Each number is 128 + 32 x the weight over its row's rms, rounded and kept within 0 to 255. Layers, rows and columns count from 0. Numbers have three digits each. The size before them is the row's rms in percent of the matrix's.

# layer 5 MLP down (transposed), 1280x320, rms 0.0511, rows 417-523, columns 128-191
095:108166112147164106172118172120161170116128116091051095161132106127113145057134124166166133142119134152102135133092112168091119151134142147159164155153093142141134159106104127101171191090126089
099:150117136095115161179133088139144080081116150150163105107129163130154143117132099184104120077147177100144141152163147065089125183160134121109152140069109129081158141167115110106088182170131114
100:121181161133101168107108133138159131122141172112123150146117182157080127123138096162170144156139104149101166121110123141119119143143127093088161178160113103120134131096183137201114131095074079
100:103103166087081131124137187170142132172137144133126109141167103140142117098134098186134158161070112125150117157137131106086175111080128191157152082203045084121186149199182119150201133131187151
102:101121133154157121210149121111152136145098138140165144110175154051117090128140105108161125127070134100181196046149158099165093204123114094113209097126103117118128121155104137143095214148175166
103:173097077131073159155150135135064079102136109126141156166084144077162177107090126138146197113113158087109130173126162169161144093080145199069210070117124153159126159106153093180078160124141105
096:173066147077176162127129123121115136158112154141094119146127113150121164082132068122113124106128093106150153109077163155145122085037148110174170162101176098113111116146173140145087173154135136
095:175128134092128055185109137116144141093172145140101094106122151154151102098052113159141067175192134104118106135134124111084095092088104154161158120117124112099168119136095125178147113069196064
099:113084156145169189162160128155090114099129132130176139122124145112128158145096186181148152168150133093146127137167158128133089104116128112156083126141162165141128172161151160144104156105152124
099:133160115112155083117108124182157111162145132168126162103164179132085122135101148105076123150119125124236158166104157099122044110166165128184112097154067184139141131147145127172137140127100111
101:168110175164159137147128157128097083063154145076136124118115150151099134117168073096141071188138136148115139125174139111137127148142162093145112225094146150149122147165163128104165179076116137
104:119168113110092141124092136067078119112069148102175032104145078171137135210109084121110078132144118117119155180123080093126122097071156088223128107169150181169113191180120126123089110229120126
096:141113160152101149106061126165159118067161103143094133124141132136125107160105050142142150141109161155121155165086100156116078132156122120155138162076140104143079094082127100081142092180120122
094:139115185101131096154187102115118168176132177094106131113126166173159135084089110165157106132161111064087161100129137091148106148101127126092094138185111152149091188111155148194102122084151126
095:126146170124161141138091129115131091172124086126166182163079133159074090133181177126140099120151135132150131144111060105109116088096146222159125155138180180135143149118156128167144149087164122
101:151119089086108177079138134082132088098107109123169080080100137163127139132137137098097095123129061124071132119164116159142075172101150157130102101137124080174124108107083142159109157137142163
091:152162167101136172173114152157079076120110154124123079119085101164061118137059137126111107147132102119062135169109105128156100183142130147159101255165107116150111134071132185155157121131142163
104:102161148130114159162155113195145151140192128136112085129123132105104102102104136150094152166162046126099062107115163155115099132117129146127150122160148136168102140089149138151127107116118113
097:135133129161137161124142168163128139161143174115127181075155153136122102086059161194173151138136133148080038116098223144117064122145155120128155059154121088092096159147110125085120065163088122
104:186148114142181156188140141094148118168185218118120107119042097157167105129093183103162115142137135146116109136124099118169166112082123105170101188114173137088110117136104160092123156127102131
114:123120166136155082101130059111097164187096206136135141138120160182069155166192122166164081078122122162150158160099169167112116106123177135095106056100125150106108151068112170122097121144159100
099:160153151122184190141136064153119094107120138142126149151110174065145143169093146088080082151188065070093165083103109180151141165148159143129091142174104105137179098092067165118149176061104121
095:111136079127107094113090188106156138187174189146092113181135080160069113152139175139131161157107105167091060070092097109120119081101114206186134159156117095090146080185137155113108147129133081
100:186174165131128108096138142121088118050103141112129166110194150143115136081180033188187104125144118115136106103132152071108081119176147053091153204157110123107160157105083142192138075119192157
110:130176051146080095096186098097189132098085067109088167128086130072151123142142077134078140145108202164107142092136139097107188181105104154079150135097101121140135141120116110092190165153105207
095:168187113101090162114110084147128087145128086162150126159094115111100097139160108099086114121142091115156084053104108173079185161139129179130174174151065106211134092069123136109123116146058142
109:108128111152091110122132133156190128115176168132193124097128184071107125118125122139085112073149131157120135082191141085153092171105130075125076119053104133109218176187116132170153219126136105
092:084175160126133186136093173135154140080124130133105108134102098177095114182059088099109079171131077109066088147089113105120122104093114107184107255191163146125135113136141161076119122139129143
103:087168134137119140138110158100155088139090102169079129160150165143091153081094132094149059160119122162103134130150159172120132134125112151140089058155128187113085098130107142177081119095072116
107:142079118129064146118141124135108139094110130085157149065134190137160132128159116116122180144146185201129064180129073131094159099130173112120148046142177100121183169158174086124152110169181099
101:178113105158129172193125118147081224114125143108114118187121176075096094146157183117100114164081117119155086095210135161129128160137126102133067064152180141093121171150160105097132105127105119
111:111107099136131107151075155139096120110119138150125146119139128115142113090144171058131083111103075096121115126134063134103146122085113153097065029100165152152118065114068053094110062168088111
096:112127126087098109162187124209136151127105129125081107164075108099114104148097155124175122112166131070147201124164186104048123159127107163211149173120139149169148086128201148118151169122101141
100:146157151128086149186103127090150075107118095119123125169094062080117177138142131178171109142113124114125091115111183128177110083102137140132100178113108174089116124169154128116167143139168144
099:133120105119158106095097149109122165150133084118099140090138138124173096140121120200127090142164097177142133122169125083110067138137100184159115094053125172136107078140161108143178142077092129
091:142163088142067167172126138063099104102159167110113106119140096094112119157103180151088180117169105109081047083099116156147131094127154147102137211100093105176165108154149115086137138147138188
108:149097126097166164107121099213141124105128120152114119173161122114099138105202137124114087149104069105153097099165168132094140117174117118069111104090182107106140094100149135127155167146100148
100:191142169100146168114146174093167135168117153130133156129135069155102199119107108177105090178133147081162098107115169102071129189111121138144173115090129090123146135118158159158121126157115158
100:141167076115143130051077160165137056061151077085118130104106111144085165124141130125093051125095168162144117138137119141200121118095146165126099105136144092078100081119123119107147145170097099
094:076142143102119077130134137170073127168095144155135170086128130066125181089151121053056071125096117172167157121118122132131092119125166164129177080070214125141184101109130142151134109131140108
103:115199103133089178100145124027114128103138114155100104135121093120111111094121141096112134079157088179156083113090131139118149136149183135143107131169044094131116126152114185156116152183101089
097:158131133162082160077134113174120109142131144123169113113072138168119143125180153135148177137125194151142187170100124078177155152109130132113088143085111103169079132159109147100121154078184126
105:158108122189161189091104154135171133132139113107147122085092135154111195136150119092124143118159177139110172058114126156147151140148135071096093148129159107147153104157132097123093160129182174
099:093170105112161098120066166113099138114088125202095164111135141095135188165132094112167125122121100141140115141079123164131121197131153130135164094176084090173124124085127143110115080083174141
099:118199133136144165128155152097096080142132100170138090101050152110097139124111100173087116140066151129128165137123077130115178163123114123152107120126131140139096098164073129141129143091107074
093:154089118112110114184173157138122082107158133140119144109102120148176187124106141144135074165144156146135136130106159155171131093156126171150115236131086116204130119153087127111115175108155170
098:146123166056111170167110133081147148119114152134165141164103102077149129172135135121141140117135115128115142110127137158108110120092125137170115101113074094153124071120120101104146132165128129
097:180141097165077135126136106072204088112152154054153105162133107143118157133128119103091106148096129100143127050118128085138169166124096066128139177144075175129103153083100155178161109087148203
104:113143145133149115162143144199112159158102162185157117111114134156131100147047149085120143123133120128143121185095081085131080125136095174173150055184120155115148094097188145133126129175117061
105:144151137134076115135109158139193135157142169113155129181135137114142118122184101115156167099143158090072141115182118141100078117144131174172118135150161072057146167092111108120187091155121135
104:148160136149116134165066201115143129127079128143112106117150076121101165107064153113123159144106140116160088124151199168128142110107089175093136117115139137159152035109086207099176102133134184
099:163159144119132127085097150155136067138098125144116093092124140146149064125120121117134120127114097171114180132127119163137135172140167105194149095133182154100179161172128146121153143029087159
093:087129126104095073112105142155134165123148160075140139130125187056127202126119126120194109191085187135103147068131142152141154102086132168141139222175138056137171091186075153088139170160091095
105:148127099142102115153087130126105140122153115152153124114139138112119156130155194203136149181157186132129067161103113106143126145149127154136107095099102111097162122128156155121093076110120123
099:132097075096133166162112141102142109074128105145085070152129054137170156118156138105152140138125134129056117102101176167146093107104170111106149060160131121110135111129137099132141118145117139
105:141155162085181103179074159141117166174119082132124170145160170176097087118089079096131092080154094128126140148154124142164075112154100116171138114128127115123108073077127110099095143105141127
099:105144109144160080144170159125162102095151120123072115134093134092136111080084093181140122123097137146128121167104147174154094092104111130162134101168142160136117141099096100086100141106147143
101:059149130133120118158162126140145120174124118123164196151138124077118096112122155157090165115178205131097160087149154090147173147112104110168132134150107071188158165091090125101150153176124104
103:136118142122166167098131109195115091101111131148129112120121082097149082160161168130084166141178094130140117149083092138116135146137189080165160093103086141114127166081149119105101138102110103
103:183145119099117186029113164195133123148113123145104118119111122113183120120174115167167098151132168122148152130141127118129133091110141154158133097142079101079170123151119146120102058162065173
102:162138115124136150120179101144123128104155094179194094120134096115122121099138069179162110130107128133142097106116166104137133138160125121142120028132058116079121156107190128195094120105084165
096:155070127128141108146195163118121094163099162123153183150157088114136097081159143149146150178066090144136052162183150089152200151134159167121157172170121109148116127166131132126161175130159065
091:129162139164097155124090168118149126100127138131078126130112077149108143110126176105131124151136104121124159111101166137164155146138080125156109153166073161190151125186124082112079138163136152
107:150153157070188131129096164150120160167142183125082088125117112116120081098065129149087129064131118100084123147186084152139102137086152066111130058172160167131111085162189133107120133180149144
091:173141148112109135142090132114079144076090077129148115144118127121107079120136188064164143088141132142106033105119088101180121128105097092136115106106072030120124139132116163137134159142166127
099:183137074142108104164106101171151145145140104176184131143144092174082115124136101126083135116135126152157164124086184133170129139138148101175076146121163108104107133101133137142132069113102108
098:072098019068124085100145100140153151106141104139102129119158067108138132116140156145087095154117119128132125136154170150088178120085129138078171112135119131131057131073094132171181132137119162
098:132136157144118106086141129164162109130089118157110115098088169149131103168083129086153074110089163139187103131104094066182168170178143090151133151136119116145105174128151135169111117170117103
101:035145114094177202143131108154129103140139092089082156083090139089151135128086165118155142073088080195177137062113148139158179177167105116082091160128168153160149093165098128130069118146166125
104:127169140076133123089055127100166056147076097108093106096129086147138217156069170095165140141110109127090124115101159119127134076068103097137086135128091110109135123128178071094213142100047126
104:158073136116152139166130110135190136174093110127128099141166128093117138206126120169172149106149209151174116202078186165164160182088110141176149069134108144155117114127156133140152119126153102
105:071108161181070107157106150103135156136174182112154111159151142124082190135116226109158111135143125079079118125121177163047123108121122166148145143152108191126124147116151137124093100133137174
096:154060150191135058080145074167147089155107167066057142189172095166100132157126120125178143153132155115201150165155163163176107097119104190166140205090188128114081101138103117112109165138088127
094:112142177182121115111130117115150160110111118143155063103127202162083169078166177128144053170126125135169099155127166105132139166120130071172098133096114162175132129101136157129112108118119197
095:169156122099107129104118143119077044123049101177125159103146134187083108157175159123108082122128175148122167152098079101123141142126151137180185236177113112193134110098107101123127171177111118
098:091140109074118175115147150158083110094123136070119152159167102086128182115118117103140111172112158116189103089155175113128080114109120151097143205189126096125148117121116092086221112103081134
102:147138124184101139170134145111166108092121106154101097147194135125098121134102087106059134163137150098102090116156130140123130098103150130077121100134164160126113105120211164151130145166136114
096:109158186197132135140135129096145113120109106085167153156182155127114160122094114131164170110155152090144137138075115123123131151149164174159095174134059135138101135123140150086132133114187096
105:064206078159123120123080146124121144087145104125151076118119097145153112148109110117109114147089140116135104131097110123135146134080121117117104075112122138091122134199160114114134144103127154
097:158121162117070109165072082086087124104131180113154129125146107134210198108107163159192118125088122103137093144126161114174115121127150164114123157102157133101136182157101100144155128111094130
104:162124161093163136128159118133117159102116108128112121152125076173114078128139122101147169086128108096177114115086051154091062154167112139163112095142127130140170141098095122183184101158096060
100:159093128155120189089140110119147085063157145174150162143121085127159106160114136117060134157137137121165129107141149143093127088142130172127160034115151114097170123207127143085081147172179187
099:177129149122200081075225076153089100065167135098119099129111099141096151101167111121107078146124117112145160119125176080190134121164134059102143142124126142153154144152116163125094107129181172
104:120129101133162082170167126112165130164187150130112177127153157104114039170082090138087073122148166135133163117168117133150146154085133112127128185171147136106114146126128114138159106158168143
105:099080109089173087094143151151108137144108096129127153109128167086114082166094170146100104148100135149178177149165133168133119184155105180070121043102166169106134102133109107162149124111098121
092:116129105099120098175143135093154112088107137170143148180067111128133150148118166140161138142123115072104095108116170148065088147116139134121148210154084076103098101173106109087140065159066101
103:135125153134056144118141096170071178141159157081153099163105177166133147147107135100153138134133173102175108147151137143165125096084192121148147158109162141104129158146131062150082166138165161
095:075210147192153204131080140154162127122109134131143151132130136128132140086171157112098106119122115117113132115074178227116111065119136191134116130177126080155103078155092144160140127088132125
109:139126082130170127142134053199091111188142112109112113102167110088132110117123105097069120159125130097173151137172031186100158126105161127146118101086139108073080090137124111153135169113150105
099:059151131070070170099108144112117159133126141064136153130144103138068096110080112107149123111140104111131147109141174146165089087111084091126124028131118088180117093119182150122101123153119185
101:144104145120073151126101169102085130113072108118069153089128160104048090160157105116110130142110115089174116108119097095121159127091134109115149181169117157166153147144111176094116085090105146
094:117135163128109137102153119145031147137079119096125086150134127130147135135162130163139153094132163150126111198115169064134075097158182136179166154119132114122106187074166112130150118094105105
092:120103173172091149077078091142102083137119105173123074136076150162108128088114123108103169119112100072209159145120138149136141144152117139089100059122152121154191106176126142130109121170104151
110:133108188149141137128178085119086085119158153126107117209091164137101171123082153122089161091105116100041136100116101173069126135147196073106126096126115141155186103133121119083094147086166136
098:089140142164060153155178141171094133117126136096113103115187128096119146077126103130146190163113100179111128143097118091104120172106091152142136176213134125134189141104149126101168108131130114
092:107094107138091113080069123157142145125160124128174080174117059114169169047122122095178171167166224133150110138142157093153117105106084126114193134169136068134118137160136107093140163149150099
097:193110171075165132113110089117173103113122141083123156146126126166145087128103126141134135139115161100101138101142119127112147145136151143086091165097150168104137117057168085126109112124114125
112:137121130177123143173115154068143161099162132144068153129155205143129175125102172150105129108131113107086076065118131082093143111111167125140124194125111155082113171129124146163128124099140097
096:127135116099143184178109103093100110096154132098167122156137146106182111108132156179180114182114093052076083133131162106118069116140117117098097092098100100112139139101085095135135106122157173
098:124152118137136082050122143117109138161096169095082073133150058148104095187188135155170124133105160118102119083106183168091088137141083164178068153155110087087119081131158131048124080160097190
102:150162101121128112137072124095130132092151173095071113077163137131100111189131082165096133118136087107143057041150118139139136124109161105159148104135106139101128175099137137127128105195105149
095:141131144161142122167133186133136086128165132148181122113177108161058170120135081142068107065150135102157094110111079085092134115139130138108150133155171115160141153121112105087123091151192138
097:174150119127164159151102098153104214081115098088125132140121135175119099106101140143124103150149069133129083129125128095132104125135152143171152139128109080123073109067142143151090126130070097
097:097143125176107099133140120207111084098109161138117133160156182115136102143155144043108139121113164145138138145153060145144146133124087125123143029151091117135092109116152153062140199116104130
106:152175136133150157111085114095160098116156069139028157149110120169103109146116110099132129128129174131173097160081134129131107110146154146157146095114065101124116077076109133184119116112135155
100:200120140132122099149110101135104122166080170103116155133150148129106132172167092122115138098181150099168131134127077126077080131073128208125156051123153144145104114174144173172182097086139186
101:145104087174077093090185161113142153165114132149129163097177125167134121177118204107054109113107152161176193138161139091111125152132116115138128107093179130109174131146103100130150159114107132
# layer 5 MLP up, 1280x320, rms 0.0613, rows 418-524, columns 128-191
099:125133112080108109152118126111191183112183136093121159119148136145101080092095167126127159109131169135141142197153182128158203115133075098096112134097096178123175165114122104128152177124126159
101:162142095134169139103150140173105149087104145105107125119140200133120171102086111160136092151136135142060140149168127070116079100157188131100123125104174123139122114117163134142098183127109130
096:152120119123165099192126112127130109106098172149178124160103110136116108118181143075166137118097137104138106153122137154126121111130165146112101103080164169145103116092092099131151166102104128
098:153155102098102150195162078108088130103155182123070035074149145110154159153150199095093144144132188093111155145073161145177090110099152090138124087135133097115102125084174127092165147142170127
098:138130135142080124115113146083125108159146133104090159170172127154143118177085149087194145193201133099145119126084100166136119127107185149175116094140172183171033178160099172150142154141119141
099:142144094125144081171205163139168186166133123103163180120084133137202140079132146180140107130156167107163118120126106087128103136150110098122129120096114114091188134149112128137120137155187091
093:088133122124149118133128129113135175120104129185176103221114158106110152031079080115152157174169151122164088079064175167130203094089165114152186100112186180136095150135127121118090136098135135
105:083160131125119135146104159111124126103098136160131168103094094105122065130175098135120145115126036153096116133093171156148124071126127189137180094109143100121105147146154159074127104115099087
096:136154095110131070194146132121080147157177072127124134134126110137136169102087184136080085082141197140104087111073141131166134103099089141098144102128155182134153159117116086111132161147135144
103:160133135117162182151107113179113152143142163133104112185105159091190130132157125099176146132112128043089103147189135173125136076123119165152166089103146090146170098139157058065150141186177182
103:083155100148138203152131100105090121112047111111153130162119129148134096186093011135097112126142167111140128158093115159104146094098098131165119119095145123163087125128091124139104122140190185
096:169121095112119075127157101086149139130079123149173160119094136102156163097157108145156150107140098113098104132136141112111148112166175168058097107086123113174139112028126147087148088060090149
094:143105088137178165142161161126171142094094133186147145107159157129192132123083138144133150203112127125104134069090125140156125114097175121095203089124111136128090145176149107174167138168121074
094:155145132052132137098182132091119130114137185131104167145106118176107118127149087066109190157126115103115132179148119122126122115154059122090129115177180153095129129142153087095169153084138075
098:107131076167133180148075137135128139067169138152071132119112128136169061092076135133137123085146170118134134121098120098174136116099084169116126136122169110152146152117118148094141134160196119
100:141096151161135151129205114056082135124174169147084175071145186155118124152109125100104131187171119105114165107119128134134157149107063082158144093124114176168068140104072106163094160127176189
102:155189152161158106107119132131091175113155151136134141160168090091137133137147119149097136116156134064102103128101133092123141095108149099101135090029143149171081186083145088106110104146091091
100:099119132146109186127109129151206147140164165103127152163153108093113118108134101153104167109119063118060135146131148135088153167090091082178183122105172167082088090109139149138145097116133056
112:173148091161102065117187135110155112065132156116083090149142128148162105030122139135190164096126125147109142158151111160203169166084068102146117112129165137121147082130100129116129154137114136
116:151142046069168151154130077125134161150097178129171168123147157158159127140146111104118135082139148167127121163149126128142128117082125104166124124157222199099093103133192130125098193155183107
099:167076126189157157080128124092175150126106098178204168079099136159127094177161088164125151140160168075138107177101105182104163171113075146113120122086142114167094140166067110135136123146128134
093:170163076116155131110118135120187178109134219111124109170147147129100183100190121073146170119110076114077107147185191162137162104068116038161054133157154151162110073103107125124162131113151159
103:142117117146116124164181145106153158112151149148079160122111150167138153187115108101123162164139137149107124126177144164098107116082107184097132106104109157122152143085091093130117126097171110
106:134145151132135106159157172152181115091093089064089108173143144137097130131093097141117137140152084179120137101149132165152147139131097150146137120147160156123141120161128117087135108147223121
096:150134150112103110135124122137153122136100138116148148176141113094158121114074081125155181153184130077143130145176164188133162177145137081126147121176175132068154164117142106143153125149096129
107:160156140149136119161135106136098095129161138100128116141116102144133069139171115133172161134197156153164130137186109172127175153114116135114118108068140196098153104160121112099145148145172144
102:146103109142106098107144090141088155162177139163158144098123158143131121130104133151114096135134080091152114168146186167159150171201165096092132131135132190158113169047106120238131175061149165
098:157187117075143115173126231148136161116167164129115126130147204111171133171131182146143192133163144171188107117139126152183122112049131103107126095155113091143167123161117154154142145113119121
099:149110111113124179091162180077105155159148134138093140129216107071075118124108186155134137099132125148118117148126098126124179136092101112146073086102163141109121119155149107113198096131121157
096:144184138106144110140144159131134145170111163114149137087151124171156175134124136106136121100092148109135157160079095135105156101078166102157077124188184078123108160154154131137132106121113165
107:132107062069165154121148131164142167077153211148127166148167163137066126161147159152133118076096136142145096173180135212160133094136109156133068113115133127071132101069133084098101124087107138
102:143117138154218106133166118151097147123108038169109143078111118140120090083152103097148143138123137142139095113077072171101064132100103095115157077086178174107153129146078114107171121115165108
108:098114154106173152113153143112145133113161156096177164142177174138112171148090100141131151079164125176140149165129136104098146064134074114110184141113121143132091069129095114121091124143046112
095:158138135102148173112106116118112125146158097150119109187133157143094098112140086118113156125163079122139092176117093107113091193141086121105122146081152164080119131137097108135147134126162130
089:159139093079201111087123178069179203157102112153155082133046073177143153116069133130151142095165158121130171172121167149110090139090174183088177137120128190081121110102062198136195114122140094
111:185139079127136139113124172096119158162132135154161126058185122111194145127115200192144168160125118150135125119174167107145148140112105189067178126137164123148138148158139134146149149118133161
104:135127110119152069134171132091126112104129152091138153101076173126181134139129173127068112142175091145114110147150093144144154143097117125167075122131108188077147154163078174106123168094111184
100:111125149157127072077183139134131096125126094115171064132099151122157158179140134175120182093163106134122123143181180132189176145170119118115181093070142174120134105096148135131140133136102144
090:154146062127121149122134140112164155091101143203120081088098092125126123066090161095119134087101118119122144104142078092172147072054120152079132095159099178107100168119155122141153169085158140
107:154141107061123134150170127116141175144136146169131126110179147096146075120161111137120145069165140049139167107111058104133088142117132122150106126130156162077119109187095125104123129150166151
098:101138073151147067087170067138150197121107129150111152177092191094097118122195088127118110097080149095150124168132076155132081144106102110103138079136136180090134141091131116153103198133121145
100:123076080130167125098144103156104139109143122172176115151093174176137146186159107177116108103096086076131140166167114179132114153163065128149139076098184106127118159079141092165107150178140095
096:133159105140058090146127127168102135140161136151133129156108181092167186181071150145109134143169168154119142151177115169120096131125159136106145138102146168111122090050105152155196110150098171
096:185127128200106173133145172162113185098142116160159107084143107113156141181098173151103145132186119136158094159093136169105110149161185152148168084148179161162122150127119063103106145147164131
093:175146121172101096147129107105168135095114138137203154109148114086142148114105155102154156141156124098119113135058149088112131215145166169108131073063176134148178180171135160123092153148133110
099:151101137092122101137105141122154134124151136176102104107140080144110184112103142126130066126158098133145126176134178081164099154124089141149137116103178153163144120084155074155193152165097212
099:203136122154172181092113106191117133108177177112104121127132156101133170153115058086118193106177094157129125185111079151150137108102133169177170107124172136088108101106088060066186117164080073
099:180086144094102182092159141151125139126108141185139199183141137155143144158109195124186154102141106085083155088116090162097120093098074108138140122115140102103141089098145073068106101114088109
106:082211116120123120123097112037176136073164144148161160145143127163170164113167167090182147062115138183119161092122100118157122178080159129152137127132117185123141143069105130097127139096104155
100:156103175122190181082104101171128156090117110179119145166145142124180126133142114177108159121093132127130143152145129127168132105106161189116149113121168109089127135121101122142130166190117072
098:172205108151150134152150180175102126112085092110122074177150201120132139120103128101184164104162092153081108115153104140137160081088121148123084100131144126110148091133095109150121125107163072
096:100154165171115128149160109097102158122089139151151134135119148167141164148083139104189157130141135105141044151094150180126140087111147128120117092104120092122091099179144126112161139125118065
104:146154077131089107073156134151136123152135194127128131122083076145154151056116128145103200134156102123144081113088163075114158155166095172138150103097198185182167142074138058145101101097114122
101:140157119114087092124107117095157139159119067158191193141121169121124110167136137114115119138093143069131092116101141095117131112109137113111168106115173139123097066103078132092106091102180139
104:134151133117144097167136185134136124079123099151136102155130145087092168016161106108135079110157088114113145130150156152128128087070095121091092138145140115104094147192104111108148155099149129
102:155112147118142162104165130187110159150071154145159163164183097144133149130135087143146141122115151077117126117133128086125169090162176143111073118078121132138103129132104127155141130135073144
101:165157154148143110151096123179160160139089095092090142176156209117127149101124117102099146140113149157132101120185131133123133068104148074085103072121140126136133113111142107154148115108120161
103:085161132148156094104145169092094146085112128078070148140156103164121137155099117147149161111151176089151170154171124105107141170093118098199115084107166118109134126127158127065148142067145111
101:141142169114191116130142078125108102112092120157140184148176131125098097115153161080141119123218161107068150142131148108110104098133130172137158075149155144125139132096148106121160186134149153
104:158106066150161158119160051102085115173184168118073152082166102178137117115160149157139130070147135101133117157104141103149138067118081116131203122155209151123069148138133191127130143114171110
098:143166112099144143146133142138141180112103157174139076170092100145154088076155152142075106102160117082140146165134164140160147048154116130167120100098186157140100097160113155150087148168113110
095:133122100118136090111178125155110183173140147158130148093147202150102179140109175170146058181155092125119173053141124150126098079136093154107123118148111156143050165110090087156142151145059092
105:173179147144134145113113114155119120129093188112105133145188158191108161123130092130153147095162121103092124166122170158149121085125145116110133080146112150154157175091099099055113122144128133
092:163138086083126125095135137143138089203134096094169143135133145164133085135120089159155162137129141183131154196151115133101090181078167108115166138148182156159090111161190127125127123178120089
098:163141120100116179155105104103108184132111129105109164124102158106151117110082114180154161084167093099124124164210081154233161091144139128099148126165135099150108083159156082142109110154120113
097:168182178108107166147086153138115115127133137163112140091103134106138101141155126114166131135163145112103134116137035109163114115141143160156097125092158117142108110120130071060088125169130121
100:111158156151129152152117050159194171146194155140132057098149113167102161115095098202167108094176094194065129148161074129186123078122140140179121161114120131095085209153127152116154148123163112
103:101142122099177140138175162136135126142096164127137107116105092178155130073158149124125097091135043104116185161173087079136184150122132148119101135130189184133196174147156096151186190155099128
104:140172097189112134121195128074100148121130114140200177091112137124140157071169132122120146122169102112125145157116181149142135126152154093138132119062116123101154143107083143122140154101135129
101:131126168129185198112181112177202126087137213115148116143098172125125139149119118137121116093142102100123172160152139197162105099154099126116134120114107141140102089124087068121100115125089114
106:138154067153124094114176141042187168140120168189079125140200149141186167101135116126146135170100132106062111152156082109116074142107048113127160128088172160129087115089163063177078136147090162
097:163105069166102193147132078186125161190155158095172096108147130133155102129078101135176179117212107125107097092119185177126147153186137147126164138142143115139099133122117073153161135137076141
099:145146151101169115204083157200095165101196117108093138099104118137146140146178167125164127110206156119128126169149093177134082174129103159151159098152087133174077094149098142108104175141135109
092:142098128114118058163138172099130179129158145129124138137140112106157126072147133164138186145101085100069096116157143139074144122129103079104138142095152139098145191090189135110089090127138125
099:157152100123117085127165100059197165102172113145127132177133159176128124128050136134156154136136128127108173117074167164161103129106119197190147155130116215140067075071094179115080111119124074
099:136141114130166127115111132107179136071120102166145079181183115166137110065147132099129125159156141105114148174120130165107118157167143145112150105103182164107118091130113100102184097121117157
098:073113123081117064098105138133142159141136070138125101175131163136176147099124152111140131126120127110127142186154160119097167086145132173112117132094137106086143126158122101075141103119077133
102:200164146095164162107134168141122090129074112100166129104163117115189158102128115141110158098146061137088148108137114169128143172099101146117103124078180152103137132080124090091164137066116102
099:160142158122187142107163099160131103087180126159134095150098170134153129135101123142147121169154104162117163109174115116199169086101159071151135143160102191153180147174134113188063185132171181
109:109218217125118204144125135075181140160103157185158147104131087132159177148116166166145149139166104083124097156074147150144070099113134062128140120108117223148085139139126113130139133132155114
097:112157134142119155124139138108147162134061215120109176161109126141144132078118144164153087148138127081111153096133179125112071162091177087141152097137107130123078156066137122097223175137086087
103:156167070121129130145146130104152131124123105150141180159158125171145122186154194153143167129143195132121101140117099157064125154096083118103152119141133143127153120133077074162100099153072056
112:194104086179175170111138115126100131056046130137113186104160091135113137091168173110094167103143156154120114186108128129144120129144086133141122116114115119157125112164143141094192111148181125
098:088102117119149093119162172081115100113118153080123090043132140139168141138090187153183114160121120095137091098161078100070148147104176095191126134178138114163130140139112131141180120131070178
090:057106111201124140083125198183113120137163150130140139085140180118136112090165121129086108132136140046095055111135043161120134085146101130093108103180152130076175138174124154181110166121184127
104:208186131094194228168128080157183164048144149167134175137104162093134123103156130171143109129195119140138085157073093130138093116123135139109133122145142124121121074143133148124114121126154127
094:153153133149181119116094059174104182142100129122100148112130137204111125143100157101128139133237122101118204155086109196205104097116099096121153097130178178153063173121146089169152153132145078
101:109106130160154096160106108164132170118128109172144099140093162046165141148127060143174156247176087105116105106178202111113159134187161155105201094111134125164083119103153143136161187115113141
098:144195071134141052142171163176160126130158147147135096114158137159118097126148118128138118191128076194118125185145134136135116110099115085181145129136138181111087145103151131146168137090131199
104:097148106144155102145140136148114185090087132129156110116187143103086099127146140095185094181147106105131087109159135116119068098108115110107175142133108116078124154139119120117115168091107141
094:101112161108074152097158158153106138112148153125176092097168162143130134129154174113082149150117106156128133113108133105110128137130147116114153119075141093163120152068153116111168151040092057
086:221144117170169157160083155091159155121096115069193122139117156110126154114129162102127179123139099138099124086074093102150098145147143094091125119147126112168065177095112135190164129127069075
100:134129159146176100141126118157069129098112165214102097141124238210110065127179151126121135102088182073123133137127133155171225154121149094158127100119110105103144107087102171139102161115147164
100:124174147134140134117113085077123105145162118147173087104149148086139089091112102111117181163116092079147133137090191197158096085139066141105139101064165148168057167045124174121151167124127101
095:135124107128146122079127137110108156138120196161160202131174068182111112163133135087103109187186080123174086107100110122138168116120100082160169129119174136107100115121141127132084095123136127
093:108138126120142090145147122124143138160151090145105184105118152095157135158129114102120131125134076130066181108103143143143115157163105145183111117088119106106091059114133147193150137085126143
112:163115146103219099157133175123128136103148124184080120114150204145138158079104202170114177123147096124106111093133149147126180067065155099130173080090162137140130110087134122109119142141103187
098:131146131140154131110157174102108135139150116132115218126121233116112118151176130154103190145169096176135086163148094126180116053107113159170145114109169159103104080122156121073085095156134184
097:099113081076136088099123061155134151154151158165199131162081125109146133144123114111120142128115119134155128140115157160106136133128137079155163081135155187072105125165147105104108191125140095
103:128120125134123104111150214127099142117105076135101172136084202083106121114126150156096164114125126108164131130158095101106134129112187160157160078037150143133188102113151090113133137125114109
098:193172193149169061142170096093149129123121180167141137161168152140126167093164190097126144151139146093093131143146086125143187133123149179150138100138180173180174181087075088093150122094158106
098:165122136153124087109216147174099118100129123145140178074187157100142116157095126195158083085129072178122177141155111123120099068129133119136125110124195180126120184106155072114164206071128133
094:139144064198118148135092142091126130103077115113125065107150110144135123150169150166110156102144085107126108168137158145120075120134074116172151111153091186173118046143141163172128164153164145
105:136071138099211089148146130113088118114134168103180051114095168173087174095168172135171130139110137125165130139099101093182130076099135106083127114142126094109160118122114154137151126153062114
099:171181134152141112130119115176128197137150098123120093134119186140157082153163085099191186162124121165083105068107150176067138138164137059154156101095139128081125097070132078227127144121183126
099:139151129148194128117174100140084115108076154141146171153121186124128135082119145128136135162121120158096133124202090153124191203134130083059074105165214139111145132153097116109185112139146119
087:154113144139141135152113133083111166138155108138150170149109137103147118099136131061155144138117138161132130108140151135119165199129132128094095113097139133112163158113145177151198065088134124